{
  "num_hidden_layers": 15,
  "hidden_size": 768,
  "num_attention_heads": 12,
  "num_key_value_heads": 12,
  "head_dim": 64,
  "intermediate_size": 2304,
  "vocab_size": 50257,
  "hidden_act": "relu",
  "norm": "layernorm",
  "norm_place": "pre",
  "norm_eps": 1e-06,
  "positions": "learned",
  "qk_norm": false,
  "attn_scale": 0.125,
  "bias": "all",
  "tie_word_embeddings": true,
  "parallel_block": false,
  "init": "normal",
  "init_std_qkv": 0.0198,
  "init_std_o": 0.0246,
  "init_std_up": 0.0283,
  "init_std_down": 0.0283,
  "optimizer": "muon_hyperball",
  "learning_rate": 0.00902,
  "beta1": 0.95,
  "weight_decay": 0.0,
  "lr_head": 0.00644,
  "warmup_steps": 200,
  "schedule": "wsd",
  "decay_fraction": 1.0,
  "decay_shape": "linear",
  "final_lr_fraction": 0.0,
  "batch_tokens": 131072,
  "max_seq_len": 512,
  "doc_mask": false,
  "train_tokens": 1017000000,
  "max_steps": 7760,
  "dataset": "wikipedia_en"
}
Each number is 128 + 24 x the weight over its row's rms, rounded and kept within 0 to 255. Layers, rows and columns count from 0. Numbers have three digits each. The size before them is the row's rms in percent of the matrix's.

# layer 10 attention output (transposed), 768x768, rms 0.0246, rows 764-767, columns 0-191
127:132133113144140125142147138147118123163089134106136155095140140127100117083169128092122099119137138123120112120110129160155145117095137122096130131105151100111188138134127110082103147142116160118099139146135115127129156075122129126133151102192157102135121180089169117089136128117121106126096147132117138097118146175118118075142155125122130160090105132110125201119126141121117135089086128141114130140106133117148162104088182133124094163143186107093105119168097127133109136156145180119151132103124141125124124137130107116138093159120153140106151129156121149190178105135123068125
118:113112128132133123073102143085084088129132144119176123109145179110152130099111144153087152151149159160180093153167134164138125135111162076091131130096098151143166129144162131106139118095115154101128117133126158110128105114123103148121097156119154103114091148082124140169137100142150135120124137103093178128108117130137135133116136061171141133148145162125126131120157129096152142110105166105109126166141130130116132159125115124169130120099158125143140168134110122162102135155135072111104135147096151155105147121104148125141154134153107100091117128159119113092119121114155133159
128:102102136142166113132127147106154134099072119113112164117143112167120117133132126100089116124122133090138127120126139162150096121153125164158127111088120136115112154127101102182122132151111094131151128129089096102161104133162147125124203158162131123107141130135121145117152155133097115166133166149129119138168129102200103099116099145121128120116103141180166142110135130134169126067128104166157117094106119132125141148102134098147114119087153141120121140103106113103166138180114176136107115140162132121148120086122115074094074129134114167122153147141134113073106216135163131116
127:113123136148170149117134149134074092160170141128134165118119084132120108112108120124138150152075136137186138132132152098104114147165122129128134135161126110087175154126108150083120110146145144130146101180102130121092118083146091119154100124132149114131131133132125145142105062162148142148103122152120144126171131083126135160098193128117139133150149114103174142148113152131124116147175118118134124100135106125152145116145121124113133204101086142159122106100117159132105110114164128145090141143129163158159143112147113105118088156124116118137126091109126171143139107156116107150
# layer 10 attention value, 768x768, rms 0.0198, rows 765-767, columns 0-191
120:135069130155111113120140122098089090119127153121141142111096155125171144100119150095150126151147108132133130122159074094167127100096157128126103107136160129115103124148133144174168117141084110069146107144158129144161141073133152098116118125122092116097128132125166154179143171113145164129134122112153165108057118138141128138094109132144115174146139131119148151119192089146140157079100117164088152114149119139131136141158107124110114101111137121141090155106113152155093091089159127155111121145128107143136139182130121145138169169126135146098107127172116104162102119149123188138
126:149150122149134108112144120166172130123076127137142114110112143163114166136119132126140084139115129104139087123100103163139152117149111154141123127105125142102076148120151104165111081160110088133171135151071099115146137173136197132129097118143164104148130109137117126105163094131135125138095150126093110139155138148107111101141104151106117103165115170094146114120101128100112100132104103136135107108132122146127173145116090127142103113101144128150124170122105107102154153093152190078125124162138117130182125058130128103122099119107103129137183181138120142104093159159126118129
125:160117168122146142155120149124137157095133169116116105122107122096068099134122090119126112133089145166131118181084128087132111115175106140131136079146155146122142144162103150112108154141146129173132135118095116138134172071158147053119087105126146171156155148130126130120118130135152137161138153119131113080138110100144130118119088119112090066094141142145142118122116111116104100150119206114127132132159121121130140145159102126144152139103103132147095115107129106139135191146112110125095118096148144130131144109146098120091089135151140160143120116145104140120080136137077116171
# layer 10 MLP up, 2304x768, rms 0.0283, rows 0-32, columns 0-191
101:150144130152177098145170114171160131095148122138135149120130159107123158146120112172164136117056110100122078139156145178148107123150124145090111155117137150122132101115120163130119161120136135145098150170118152169106117124106094111090163146101166103079118106131137100155125122149120106132095146128090120115150112171124084095124130118114152123108155149129100131092090151133121103095157141104091092129146107130108132146155128137192134143126083136121093119109126127161116135115062132143102121132157118111104167121110159133121163098149161103180107148112072118127142134168119170158
098:118128142151115134078142131195104154154115119107122149143103115144103130134095170109148121109102152136136137104097112140136131129115135121113142117129160086113135145150119181156099130138154085098159104111127160097151132103119112144101151126120159129122083167173113129134122164153162149139159108120134120117135106132135106105125148146095134142180142132142150095142177092183147111145168109100167132134143175153133138119121097149115084134110130160142143100153122128128129085129158116148128082103156137130110144102125170102169153123134117091180118091116098165138097149150144168078
097:120140158119112106142169141099136159134152097121171098124138122140065136096125130142078127167127126187149114124163153133125149096139168099130155144111114147121164131139099128133154170167171086116116124141130139088114145142113129125117117117150115082100092104097122121155142116164128146117146121124169157135109101113143130167114114112174099106146106106159128128164105114123105106140146089136139108116148203103132128132120178115133138120161098149189124162114121122125124132107104127141132105112167153129102132135129142117136137127179145090061187114115121122099174128151089130130
103:079106124107128102166117143149168128090134151122139153118082121142123099151137129130096146114124109165113152135158077105135156132163133133124143137128108143153155113154125168119130128132126125138184100155135145158143129089166121156126136105111148134149104142158111084108152135131152155150142147117127131102135128126164163123149137166102144129140097091101126152181143165151114140139160117138162160176099127079135172129117103093109151119128113127141155140149119145106113077138083178114145101127132096132118092138083123113114152125138117121116101118116107078119112119131134158109
103:101150094125116132107107151167115111159133146085097120156123143132094137126098162091176099161128108143165088169090139126105093138133116137089151134142158138123148083109141122123085131117120104113092063136162121161157131099118151139117147114154113168145130110120149090166137138109099134149140160089102119147100141114118164120126161106143120094124136128108171162145141120150150133170171139153167097135131116167139108131140148115135137167115159123161128075120116125110158128159143154172150111157120084141117080167122117133119150107140114124137131138089138112119141139097095130076
125:147160124119141127070135108113131120128122101146103117097132145084136128186102149134151105107105114125114106197095079122146129117119075094124110119143104152132094071143086105159164111134167108095119128084122131170120159118145142105191140123125125131114135144124130110177139140119119108059103131105128124145147154112150143142137131114146109130126098154139143139158128123128109110071117115097108083129114113166141111140168135112107127151090141169130135135113142123103143109110111153143158119120090106154120101107147132143107122171113136085142058107118165156158132136096122140127
105:176083117166134131081151139075151137144124099169109125117099155109148095141157174177155118119152128173113106121146063080158170158121125112114114145132132160107111124145122124098176121137143132141138116128145108113114116140161159162104174093116145102128082115084095116136116117123101159119141141122111155163102109108134085111103135097074133121147083130125096164144131160137103080105144109129170148131137139132146148110112118073151156107125141145139165140140132078134142153143130111078182114124190149100132139142133177100099115110032119097110123124117132136118171133120129129181
090:156118133095125150137092110113123121137133127147130114116114122113159154098151136158083141127128137156141096088130079139074161113118161147166140107173160140127147119117136081127079170118091146096109111113132160172151116164148180140123086153086107169145124093133176124123123113158152143127134115102096132167136160086199111104138126106103145136106095147159112124110125137128112147110082084178139141134109096150142146126125090091147096141131157147127120130129139178131145087117114124115145149087161128117112099085093123094138106152118155111130122106101163087136147141130111116079
094:121180105143128104113136144166092160154133110133114129118130138125131150114084117119128151078145122123084128157114088127119146109144133141114103125114131111124146135163145153123120118139103108110115138148120134137149144158109125087159142069082140110106134095100112130121154136134098124121172121142122178158111101125148139162136185159110137132190144125131120140140142164104137128105154128121133160134171114150141108131144102103107102163121164153153130101132121128122143141113082150118146104117106170160121121114110090120107154118163092083123127112089118143155137131117139143112
092:134098077073153141117102089138185160141111077139112111113116178077113141111153126148117148104085168148127155090118186139128135121143084162117126123142078142110178147143129140122156119112097134103113136105194141169134123129102122120126172116128159110164130180153137165121144129111119136113149102131139129103151089105135180133138157131137139127148147181154128094146125076092125115155129142117156123113135143091115118112155124097122155153136186127171099080096142093158124126134094118100094128139139088134140132142137143156114157177116089125151106128114130133128147169132149132107
096:123135134107128110144142135139145138156117127138138141101190122116138106085124139101140086070122127113131125112115134147136126118067131115125073129131136149104081100109131121130119154152115115102098157108096183118126116148097140129105132101163156138072132092130138140155137123157158155116127031135106147101120182158148176120111079126126128095129133126104116129134186128156090092144107127159123130106136128128162167161170110148128127165130114110130173083115127156137125148096103130135132150120139116126155165120144136062120098136130137139137124136122131112121144134118157156112
094:156096105087130130128111192170106092166169085073144149128097133090140140119117130136125141105095125131152131146164151135107152082114094163115111134112127126132127074139142117100099158128110098137155128076162134136133150078128142147155195090139126123126102138144126116148109142096115100100134105132125154143147131110098112085093102124079128131132144134124118184159132133144123104154162166131124106136120128113150156139110140124122092150103172105122166158141102122118140154114139156116167129141113133129148169139120132144186130134099146113117127123128107114089105107121137129148
100:082094110133103126115120153170119184153148110163175161102134109141144135120112130124139181138099098140138141132123137183122128148122146128115119145121130132130140102118117094129142075143069111131188135112101083102117141111116133122108137164099134129095116097155082131101099148134136156112157139132113159133127127122117140160129083100150134125135157122116122153151124123142144138080158102167132084105116132149078130110133126104153116072095131125183133157128132126109109115155105137151132089142123134105138130128177118087126145109132146133137111163118157150168079162146104123144
105:125142094116084133137103149124128136152132087106151129121104140125137085125138168169162150176155098114131109119145102149142123140149142127122169131154142153124132162124136104133164120127148168128117100151143137092091128144105175117180154157120140144135167135108142150130118140141118113121068127184086143144121167110140100146140115156126137143111149115074168109136143125140112163162110122118135135176141111120101161113137143155111095180082088187127158101097135097179147151131116131124114116121142097160100110139161092098132132132128144084122127119139158099066132126146142132168
101:112122134145126111121118130139136117136135119149135147206093084149064152111117117124158118103098100144142142152150116121117170118143139090136117108108173123119096148102154106110148123130129117138130124135150107120131131098124130115062081109142131081118102136123115131147155127153115167103163112098102149113107161115183119122103155120160157093128132094111157130196143109116111129111140151146148093130090090137088145138124133143127078113109136142150182112132142118094132099129137102100147161146090133111108145151167143124085113198125152110112130098144153102138141129144125131121
091:116162069157148104104106133146097133119168129148114107166117139134137105127169161114154114112152134132160132096089101093118172129138124136087122111122114153129125127122177157125126141171066127126155131156125153144143123108123099112142104124164159174140163147155134153128120088093142164122094124127151121126116125089127099109145162161129153127119138123106133178143117110111092128091117126139118082150139165093145156161171150176188142151085129149114153109158116166176139139131115117107185171167123117103098145117152108084157167147176136116145144107161156101144130117097105119123
091:119146165091112095127157080116127104115125117131156088148116146171120110131140109164102106137166113112122111139125116094146146134172106145106125132128135130144128133117138160108113111147126108134132106118132115167114166145117136125129170100143114150094145145128076137130142121116080106109149113129117139117118097126088176122103115167196155108084152123149131147111157105139087087093129069142125172139124102096116158102169114166145122143131133188111103153127153085158129105138144154136160143121132131160083176127135149126138154132109137156150056136112168114121108147108145110126
092:103098103117060126143151137119089110141148131123107125118143151148140092094096131151128148129122142105130133126168163059129138106129134136116104126089186127128154163118068097163104138130090139168122076130152157148087145134096159140158133111155151138143133100161176118102101117150162142129113123163150115141105148095169086092104122162143163154162160188130091162118152116150085118129161149098144113126129086126122159115109166095170119102096166108170083138105125129139110114127120125120109148101142151159159104118128171134165175121108118136157115151129143153140106126154124095159
094:129145123107105152145095147104175147122115101140110126152131153144121110110145161106105161129115111135110126119144128130102142130115141106140131151158126096142139163124123126140134142134106138133155089102114176133158141106165084134140118081138133111134132093105146138148104117145072142098135134119116119109144117131124122116081132170113134128129106155119139140137106173099156100115090156119085090149129146115117132110125149137126129147074179095102085103144162118114088130182123151128102112129120143180153135124158129121148126128102090115135154119102197118121128150096138148125
109:148122141140136139130117143115138096119148056145122111164107127107143139118119135139110118130108131188162129117135118157132128193128144101111123136122136120123096078115113136128119144133124112178119107111126136136138147104156140098117097166128139138183159097124174081141098122099130114161164162083134106141154150110140093104124113116180085147126106110102134121166133111154147041121139170171124093128097082117086123139169148118111134113127127101146188131128123120104148119110126143117115103135161157139141116131137171131159136126139108143156170167125136128131125150101080134119
089:133137082149123106122112123130140124138122134144132156108182151147123103108174114146131135136122094107128121111130088119163089100164145136071117135115080157163115100172132140137122126120140095126143138148124120103165119100119101110132104134096165125144131147120137062142131117096124141131088138127097116148114188118121125104148131111161131120147101115160116121125114148134113144109116160158139131153130074128157181144125152122149117129130151143131116151120123127084116064160144168137123170163119107144128137129151146106127128136151123167110135108106140166154088092155104126101
119:124173117161107115089158148157137155113136127128113139153100121137110163072059121132141141097166127171099172144122157103160107148103139146135138075119101138147117096134146173154140146091142121098116132067125106103101138118138133143141070155147160109110087140110115129109167169099136112159155135169129134146130114119107156158152142129163137157077113136121113176119150094146159112138108127108176102124102135118124205115118101139119124165108119144125123171102131124098110144138101089086159098107133161126100131133167117135111134134145164077111116127148148142101162140128097124079
094:082140115108133147147087107125125177102106102174120121155151128127143128182112145061095094104117112150144107118136155127108125104114169127112162102140102129111091108098140166145104146126133119147119098119123180092121110143121139162116144154120124103125107140149096136093100138122083131125140112135154143129157152126175090129142090162131125125156163127175114134121112106166131108119099147164104157166127101159112122149140197110105073157102125112130155155096162139141136102118098134123114129129155120141148148162098152154050103117108113113120127130119142156101083155106154127101
100:110128151103117077124122124144127102116099137107109140108095134120129122110130128171138095162123131143141115139116129153117131119116155150138173156130135123136094147143126188109205138144119133122139138099138116135130097099125118118104124171086128140156147122141109113119147130144132107090048158144146140147120088171108140116127137099118155154074145132104130124134130107122132093144144111133140085150125174096140147126130126116107085085102130137156138150126154134134124165133111125115138126164148152127136144113188139126155123125130092158127184090098130117133125118158198172142
102:090115138140113152122118104163135107119114140133140113136100113154139140108189085126138116143121107124155079103203157154158097123140130099167137082128148122155145082110099125176153113118124122117100178146156142099144113146110116141149133106120152112115145166126108112148107146105069146146079131113173112091096109109115104151104092144101086091107118168106116124115103121146104143124146142089140108107153150140148148131176116153113120136165132137142106139126126140098107109140121158149099170147100067136142145114125127149151147148152123111121140115124104119094143156099145100097
084:115129129098113120142110117135111148177122134106133134126130146114136158102102096105132190124130119127081060102136143086147130152095122161160104105096141141105111133147156135077144110122121134117100098133117129106086119163146120144127133127130142133132150091103102134155150128169127153113163093120101115150138127123118119096122178112106161126163114167127137139167158131109141155166125102119157150095130129126121128135116131093108135137078165102118141122112056089096105175112144104159115097153120044147128135135093125118114157151140111099128151101147131143109123171146091142153
105:079125096182113158160111117115086107138095118135103113109109180103130166161112143107098138105147164107135142146152144109161152127131168140093140103124176102137163103119109117120119115114176097107177087134137123137102109174138133097099130055124132120134139141175129110145106111117081144175134138110096134174149133113128145113162139130108164105130128109118134079125146177138090121140123122068120114139141122155147126129099140180129131113143144137124120123053085096144118110123165113163108135164128127151118125120151086146081104156161117104124130094149119160099147115145143140106
108:103107115137079125100136095107122111111152080083071169129140056119140146097139110124178118121142121124146059100136155122131143147165108090130094131104170172137128168139163171125143132093137109142131091086075169138130142114138130128147159115143122102099112126120097108099120136147110116157112131118169144136159093148139184092176145139136117106117131146124149130145122096126121121156158166113140138105142105111149126147071065157113117076122128124164113118110133128141141140179142116094148113152125131167102178111116135100146132111158120152143130152121134181127149151116129125140
100:152117132090107156073103125140119142112113125087165129138150090122141093140168114165155132121129150141111159128155099123138153125134133131139135112106131129132126132160126127114064117141099169098106124119093137128121126132078126137095095140135123098126121129114115113149104151111174109134118171128111156088154118150139107140159154091078140156093180125131135114124111099122084095084146113140089127117124155149156109151152158156127195151125167141091140106108170121139162121092094097141138132122112081115103116139087121155104133140112142106123103134103140124114109143141186109129
102:155174082152106167147155164122138111108143167161167117144086132157140156090172133131137126123101119091132100120100134149119130133077144128115141134158134151110142099103177128147093127139137124128158128174122150103163105109139168163173155153162083095183114153143137134108166135173148142144149129118133120121068138139103163122110140157098170126128080120153122131160131119112169111158093108078108139111087098136090116133139124128126110082156102146138145163134173086125102148161140163137129151075132149161135131160122119077130104125122150147131114167122126157128146095130117098169
093:115159149107144115135125122135137128168112093143165114132122153107140105148102152142131167076172145136144118140106154130108146128126113105107154112126127140104141126136125099128100129171128070116115135107148120085145182130153130170153136108110148106141115125123139124166111155109120134135102146132114149117095131147155104130139155155141125189148148084115151198134124118138175126102119163126130154124128120167089156131142110079165088139137100100100101134126094141180119129156102137108203102113138128094122139140152201132128137126119114133154127159128152171123167160173132093101
110:086089111139146064155119131120097117099102147137125110126097136104127115140113139134161119134116122088086175146149138151127111145173126159107153116115136140133123147136066159155160109117140116165142150106102130161178112144144127145153133126115161126146115132086131077144116080143092112123152146153119117156113081136116147111130094125098134116137179103126153084104159137123156139112114137172112150133118149138114188103129092172117128120105126114132097116079115128110172115144122110117129105111174097109097142157138119158078149064148111108153144127138156104083120143109106146143
099:174127160148093117116091141086081147100149105146138106116159125110075149109162086116121134136087116129117090129116150145092191164086108136117128145134123124160156111157119154110090111102156191122106118177117143084116110155150121135097126106132122147122103098109135151157144101083137119103130123104147098130117146120145141117134123095105179125133171148119136098132135120114158124125099141193117098127146136088160133148146110168147139118123128107118112159163131123171152140135155139118137129142149154113149133118108164151174150082093134085103119171133095116143146105121104126070
# layer 10 MLP down (transposed), 2304x768, rms 0.0283, rows 0-32, columns 0-191
097:155159143153139161156111108149107115098149129149128170143127120134080128125049119130129145126137198130172108169138160149146152109157151135102102105129108161158105131107135126105108120110133106146110133091103122145158092158147165108159161157148119119140147142095100090128127115112168126202134154095104105111138183119121124095112140121110170118104136134147123126130144142082091133141129112120121097109178141125142120145137124116138130140193144113153138158130107166143114128135122164112132143101112167088152115139117101128118106102092132175120107153088122153156153087112135123106
103:146161167119116153100113099155113083116084155160120123111126121145105134114104135135105170168143142134154140155106120124091167126142134154130104116121081100123114151149169136139099161131106111102132072135149101139126197156116133178132145129130161140123112105118140120111156125132130144143168147167125157121162072147129145111130130085170149143136145123108164117151096114120137120134127096141103136151136121126123167144144109117098115119089089154130114059087129112125148067130123137096123150114114109099133170144116131109161114112141115117119174146153158075127152138142149130136
087:160085079156140109101136161133164143112103129139120102072128119157141137075128088158115124146139141084141171131155161133128134111156152153178117145118103140158158113145146164141102123091104127141110129113127139073097093103119137155106105167123149131118145101111098121125140111110125162138109114164117130167166094129109121116132138132094114142135118152122122122117097130123155150143109131143147128102121105141143129134121108150145135163095136114129150102122170121165137184118117116065170122151159114169122130135163157108109110115095086126122170098159120122108139131139129097119
106:120103130176202138126131118113075141169098114139132120119124114115159114173125149111155125114171153143110130143086140148115121109140115138144129109151139113111104118093136121144136100106109137107192111126152135105135159169124112144148136150120079132174157138129135150165123162181113132114141105089139129088132115151105161126103134129126143106149156117111107127056145143094121137131092106124188160132187138130104128179137152100126179143133113146123130140116127157124125107149168128099083104126136163122127071106142096121123142115115118082137135169128104105085161110135113095119
109:136096122116129079139137090139129141150125154117134065141099128114118150166142088147129149134155124106104091099098126126097112117133160133104075132143182101113125123179104131118148153082137108112102135168142122150138102129083114153137142141131153130143095136129167083105068143109099100107107133148157137161122074140141113154142106142107155096125110122181144155105137146155134154089105110121131115081117107134143102118114155167093153123105134124117126110131115108115147137164178149111142101114072153119103114089144145160135076105103158144156133155166136108149147100111120177143
114:161140142143124127111111153120114127165102098118117130091121165113122165174148124137146089117129111159105115140159115108149103161141108110111139142105133090145133113109130079138129148117210104110139152115136124103145133087132130161164131164102102140116139129113116147171145142112145100096136133136139158169111147123164128151135139134158148121112138122177186127149126103132135071085130131111138118151123138153169114111129100119119119151124124164127136108146140132094183149104143114117122182093141104131146149117114128116103103072117081093117132163120153149143162114113090152139
107:094084160125121132095132110108129099112151102130125112125155134074115096151110122118099141092176148108141120115105112122120095127089126148128112107151145116116101153154199081129132130170121119142107171154135092123138131146093117148099147173108150123154127206155107149131112153123089156143102136121109141164119142126155088071140090124150131147129127120187101112147175102162108130085137132158167148130103143175142103133155091128106134139142108101144131137135138155111120112109154131100135124180161134114095130143108155106078141127143084167120105129119154143105133123118096153095
091:137140143139169141118132134155134134161107134124151125138124137137164168144070119139165090150177122156128159138134099098129092103151121117145129112107094079150157165142150127131115098114094149112136160120154126094149127131123148140131095166136136133159136109151119135090136127118135098133168123108141136156131168143105130126120125110147140088110090153104079112112138148103167112133181126158135138084134143177128117116162144128111128122119172104171152146121084113106130152138146127129106111104160115150145114153125132165166173133158120152138111118158111113116091144166147144121
094:142147146125101135124130156145125129116178134063103119159128144107164090102162121158114140153143142112142164110143145123120110120161113120104094107126144142181111128104110131086138089092113122116108122105188108142152115112084091098143150142186189135114131112136096160113149127123126134117132164118090122119142122153157109130106155077140108119153122075094108130155117118114115105129133114118133133143145079107103122126136162165155144117110143167099124103132074093123131122145107119123137160149136138153145177119119141144115120122160113133142123140120139193129096104128143089110
094:117156126142097119148142136171154099109171106137159097191130140081110096098119158167162111139108140099110091152129095122097137094155137103118124113184112115132137105165128064129091118114131109077083153112150108155139124108110148133156160116142116115127117132170144107134079126173123150131131111150123148117137147144140108096159153118123130124118136101169120114095139141153068133130141099122148176127121132099117153139145151144147114125119146122135095111149142165111144133162109132112094130154149118104119167090119119102123118120159157119123172121108153177158144134152089142109
095:157126130117186131127127083130113086103122145099143126150168096159138112088121136152138139126124129118151185170092141164118145182122171131117131175129139139114169157148135188148113110128097152157146141148117153150084154125119120167134097121081151089121143145098129138130137110145159178134150127126118128136102148176147111161140120111120097094104104145142111084114140143127148120100143123112129133097138124127136068112111174173120149104131129157120115122144113093122176139122122111105116122125121108133133109144147108138123119102133111168119143181127130179108120146169064139092
098:123110150148114097101125151110104062141143113060161129103097119154111130129119153148139093119115166090122150137093169092149113146121153113134174130138101176115166100138110140135144135103101148112141124127106111059110144151099124146136088109114151106135126115114098091148170111162150161121130140107138117091150152128108109098150125130117135188157126085134143153181090154130178129140145130142144141146139135157155162138133101083090173145094152121158186099116135154137098081145124110134140113131115098131134103128082100153106154147137152148150104129115125145157125058153137168094
100:127103146111122121121110108131074111128157114132097157139126157109154114126116114150116157134120159144120153149133130120131120129146136113124116144073119157167149182136142130117095142127150143109150127127138124125148147080154156166101116087119123123114165132160132132122105145108142094173133158147113108093177143163141113147121116097146112127175099146121121109113123116108180133099147129138170160124110135139111101124096106119123125157176107145111168109137140128110119146120143120101156134111166136166153141142096126152129122143136077139125151139131126118120130102079110193108
099:155116141096110154152124119104156138151130110064082142173094101080130122108124126162114149107168171133135141138100120185134133141143113151130104091097138109155125145112130093138130112165140098143110136124133164164126122153102144083127132090137126176154130107129105143128154151112141131140189143135120144133113072143151125110097114127081123090139122123122127160082152111105147123115143091131106126137118116145126130114144134124162129106165145153123123099098159100076069103145126074146139149111151161136101122115130106144172136110090127084095130133145150142125164090140128133129
090:116122148055131126146136105117107122124118111135119149127165137149159106144139158174148121140116089150081083131141104119125124122133163117127095085125129136166144131121110155148135110115139108132138128100114138131143122115177132131087166098139128128117152160122127103113130166193156136153134137135120143089160118144118157114167124133144140127124121114141111148128141123144095173090139163091121112110121128121156130070151100096155152172152103085111098095100124118094097103152139108115112136148103166147096141117179114147151124140120124133109109145141170122111157108139142109158
102:110128143133114154099121094134135104167123122117158125149127116144150164164081169150153130140148120173108118168157136146113123125172156105150157162124113124127157143121093127107139100103103131161142109152144119091126143120129159112142103151140107159095155094116110150167092134127159146106138105141166113133141143114113113141156115114136143142195125116152109124157136145143097144119096119175099137114173134131139134134108120108155119124124146147123077160130169160110105145140097140096142085151109157136161121142118076118144118118144120105135159090134156127116149122135102102138
091:116152134134135107188141127144153143115146166109092113145118118112137166144128126090165140139119139117076099154131108164110164127108125075148083118060117117130135110135088130114145158130126152103139113143124118113117132137104151139129131102097121084104125174165153133102128113133142160118166090137138145186157095114175147116086098105095114123115126118082128130149113116112103143093151138145135117121143133144109148123136158132132124135135145091151163123182109139150133101116142158090123136146111126130119134118139148141125145158131133104145141141156135134159155151136162163135
099:113127114116126107088144099152107124101090131128152115142123142149111113155130110129165136135132115118111099150130186103111131107137131152118132159098152144086183110128153112137148145155125122098116138133137167150128100121114133136133096098110134112148105147110097149115116109142134159131099124119131124090092124154158121145102154110145093153091145131123125155095174172185142122122129116173104168108101083105148137121153121146158127157113143064143129111117178096152152118144083141102144088124101159157131135157165123135084113107094098144113089140157124128119125115121146142124
093:136157121154145130117171088161139106120144095123152103159111138134116119107101115144126171101151161138123152127096132161113065114132121133140099133104122162096145102102124130140142153138115157128111139155098120132123138123124109117142121090139105127084131160162086069122122117068107087147143127094109115127102145141101096113129072082122113154135119133137145115173172145121120145114122143140096137081121137157129151120168154123092127098154130122161175153095132150167123115088121146153124131127125131095110134130132108152162102116114132111086108136126134141106125170129126120137
099:123142066120149147120175121125098126141103133110109104150127087104129134132133144138126162141124143117098166121140143165154143123130108168129118121120172168172129101147141076114158122165137103108139125117109122103108103140132105133123111165151105161132133150124139134114165095113108109140113142119129094160154137109108161122160113112116147145112094133142157149150108102124105102098170145109126076101134146087129087153118147156159113150096154116115103044106112112143176138110094139088165121135140155091153105127181123141125154126158092183151123154161117100143110146151148107122
097:105128161125117139098156134146147134110110133103146132065140162140112139133122137110135108128150070124147116107138115096114134180115150110132131142137091122155118151135145143153099144131122142120154096136104141110099134115155163147137142125090081131151147132082116132153111098071114117178088121124138083150088152128130143142126150111121125121119116119093175098143140125187150123072124116164149105103102092134163164149187164134155122130172146106132154106126118120098148102097096157090116102139150114129136117162102120133120152147099151156117111115133085120141134116142129080135
113:110123090127131113146128086136161120124154168129137116165091123136070161126151139106092104129161101153093149136143161123100082132124110122107126132144084159152149104119151130106131084071132143121128104122145120107144092144152125145128114129136183133103131134138118093087128165123142114128157163133092135159092124087098120144139139121112098126101171126098118146104178104145138141189150126168148119144144089126131107133125140120124158154160123089140110149115127100122142103127118127120102138140127157159142128076143142108093119118143127103183124130107105153138153152121128152133
094:080099145148135106148136153127116127171107183092105157088140127130141140101126117127107123125171141118118108119134109135168142173084148146098155086170195092151135122095149113161140137114081087114152172144134129136129138126129126117127132138116145121111120116140168135112155122129134125104138106134118131112101118155132091147112133141130141127121122145138143140152143122113115106117118124106133138135132119109118144076119123175135129099094112130080091144129123122124126202080147096129139128076150139124090097156107128160127118069127121114119124112119124090156137136145121117148
099:116140080121116116115110124097108137108125086128148131075096167112150161112144144132163140065110116136118122112132132133120155130135122167111190097160112102119155115116128156108115103143164131180169109173156154157107123120089127161129074136126122102122101160123111124114111136141107127143181146125158155086124114149097095148123092149136146135128124144110112128153114134091122116108126084176175134176110126127145174138176101142148138118127159159080112126165114098150116137137155146128095096136130142139120102117133136132118133120154128085143097115134133093082104158138147090143
101:112134094133135124109152121150147132088096120099140165122111136116164120138138151136139131124118155118146191171121126090157127128162172101098081127117147128103105104081154121128126124165138114140130122090089144173092114104132105163130143136124133143125131105111120118119108088133127137106124117150122125133132152091110116151174149096116157151151114129179122133150120142151126149115131120163109086157092141141120128100111117119096128127133136148116104092175111170092151119042094089114123126162147146150121151130091148185151153139091159150157110079121148128114136121126141147118
078:153125125143130106071150112121167124145121108156101155121116131127126090141107157141130109163148108135139128137142153139122124130113127116129098120143119143128163138092123124167169136135124140119163127094173132126126141121096118106122140141083148128104115112185122117147153098098124109181087119113128158144111133141153116117132117155169171139146118112156105159119138136101149090100164163145118090140148107128119158091143100169110115144126147156118153102100150104131120129130094141090158109119163172154118145148128042127148065114092148120114116100130114136135115156128126139109
109:153117153169128154123140125149148118148138179114166131160067148162170122159132121116124143124116116094149107108084105150162137155100111124121135103105135129140131107130103132118120129128115140116153150167149166081131137118112152168122134145118128133104094111142128118106127114121120133152139112162105089142112154139112158160151146125104107155107144101105135133113095157137146102104143075132174147155128142089113146118124100126123141130127103127147139101101127129139099139132111173116112133136117143111142154150135067181112141140140105138128119097162122130092127099125115106166
108:085110161117105161127131118134135150118106119144118157121115096158130110122169132139092103135138085112133085135088172131168089119103126131127090140100061117150126130093116143128152148088131114159063126134115108085107187147128148082142136150122134155095138133133081130124110085141133115121124114077094133125134156143143145103139134145147134125120098100167138164093078112141117128169122145095152122138121088102161139118100103144128113131116101133147118105126119118143075099120109133158120139164133123141129114145097107140122116164108120160132137158099118146158149115137065144106
100:145127113128135141134099192144118143148140122123125117100141157115105133145122124154125153135129126128133176096151153173150130133115126176126114143148143089143173131170132179124167135149103151119157134123146121129126139083119078124124161103166115116141104074115142159098122095108153119102165149129109142130137084153106123138135149165126104103093114120118138073112070126154138099133151155107137096145152140145134133108152170109150128154128113148136103162095103160158089142114106099090102102132103126116137091156147132121124128138129114083157145109118107117104132136094127114118
096:132132081098110145117086117107158134088197177123148096163130116121130119151137148107130142164137113103109159104121138130102152165091120144138168167138166167103142154137150180131127117103099138126128135136117123145153140128114176126119155118141160122139144143136095147155115144123140112102113166115127164144139128132073112140088105140142155119145138118098134141089127133133141149128105145139115121140137124125126075105162142151162155084086077123163149158130179163147103145134130142135152102108122152104170149170119117155154098107117116123108104105103132127116093096126120122101
096:132079176139131124111119142128144092166169148109134122081158078080092110086134154144097155126126117152119146101129052119165131080100134112115105131142128141106108172140117118110090112150119160099094133112146128130124146090129148115142131122143130126136086164166102145107065137135171149117155152153081099108129109157112151095080067151137094166103105129148139131127090121123155118098182145145109118110135107116160131143082122118107134136138106147076140124153143130092149130149107122131148151155111124119151137120121113137155135146159137142113128119155096118140117121112139084145
118:130084148134129140090122094139150129141114123109125136131063155101155137133125125120132117149098120154136125137094109167096148173124131121126170123169148158111153122141111135149126085119150125185113118128086148066137130114128106173137140155181117100102107120095134125129148109176122130107143138111106189120086098135184139133139132125094114116130115104108099122124172111113125128106181096150129111123097127137141140125151134131122155131120126109106112098136107154134114118108105115114136136166119126104120117114120204154104116130119118165123154107124138104121132108114106092070
090:134150107178166139167134108130078111130163145131116116124126137102139142136099140144123137124135171152140123147120181134144104098140141145116166114145117150130158097129115094124095123100110147138114142123140140121129162145115128097138101112139106183188159128151146128181116162133106101106153153128141104131108129088138113128130141136108123062123124098114094111068136167171135115158130120118102154157186090116077163132154146092116115087107124142135123140107121180104105150091113134145153131132135149120143146133154153125132089140148172140112118111120152142120113154136118137175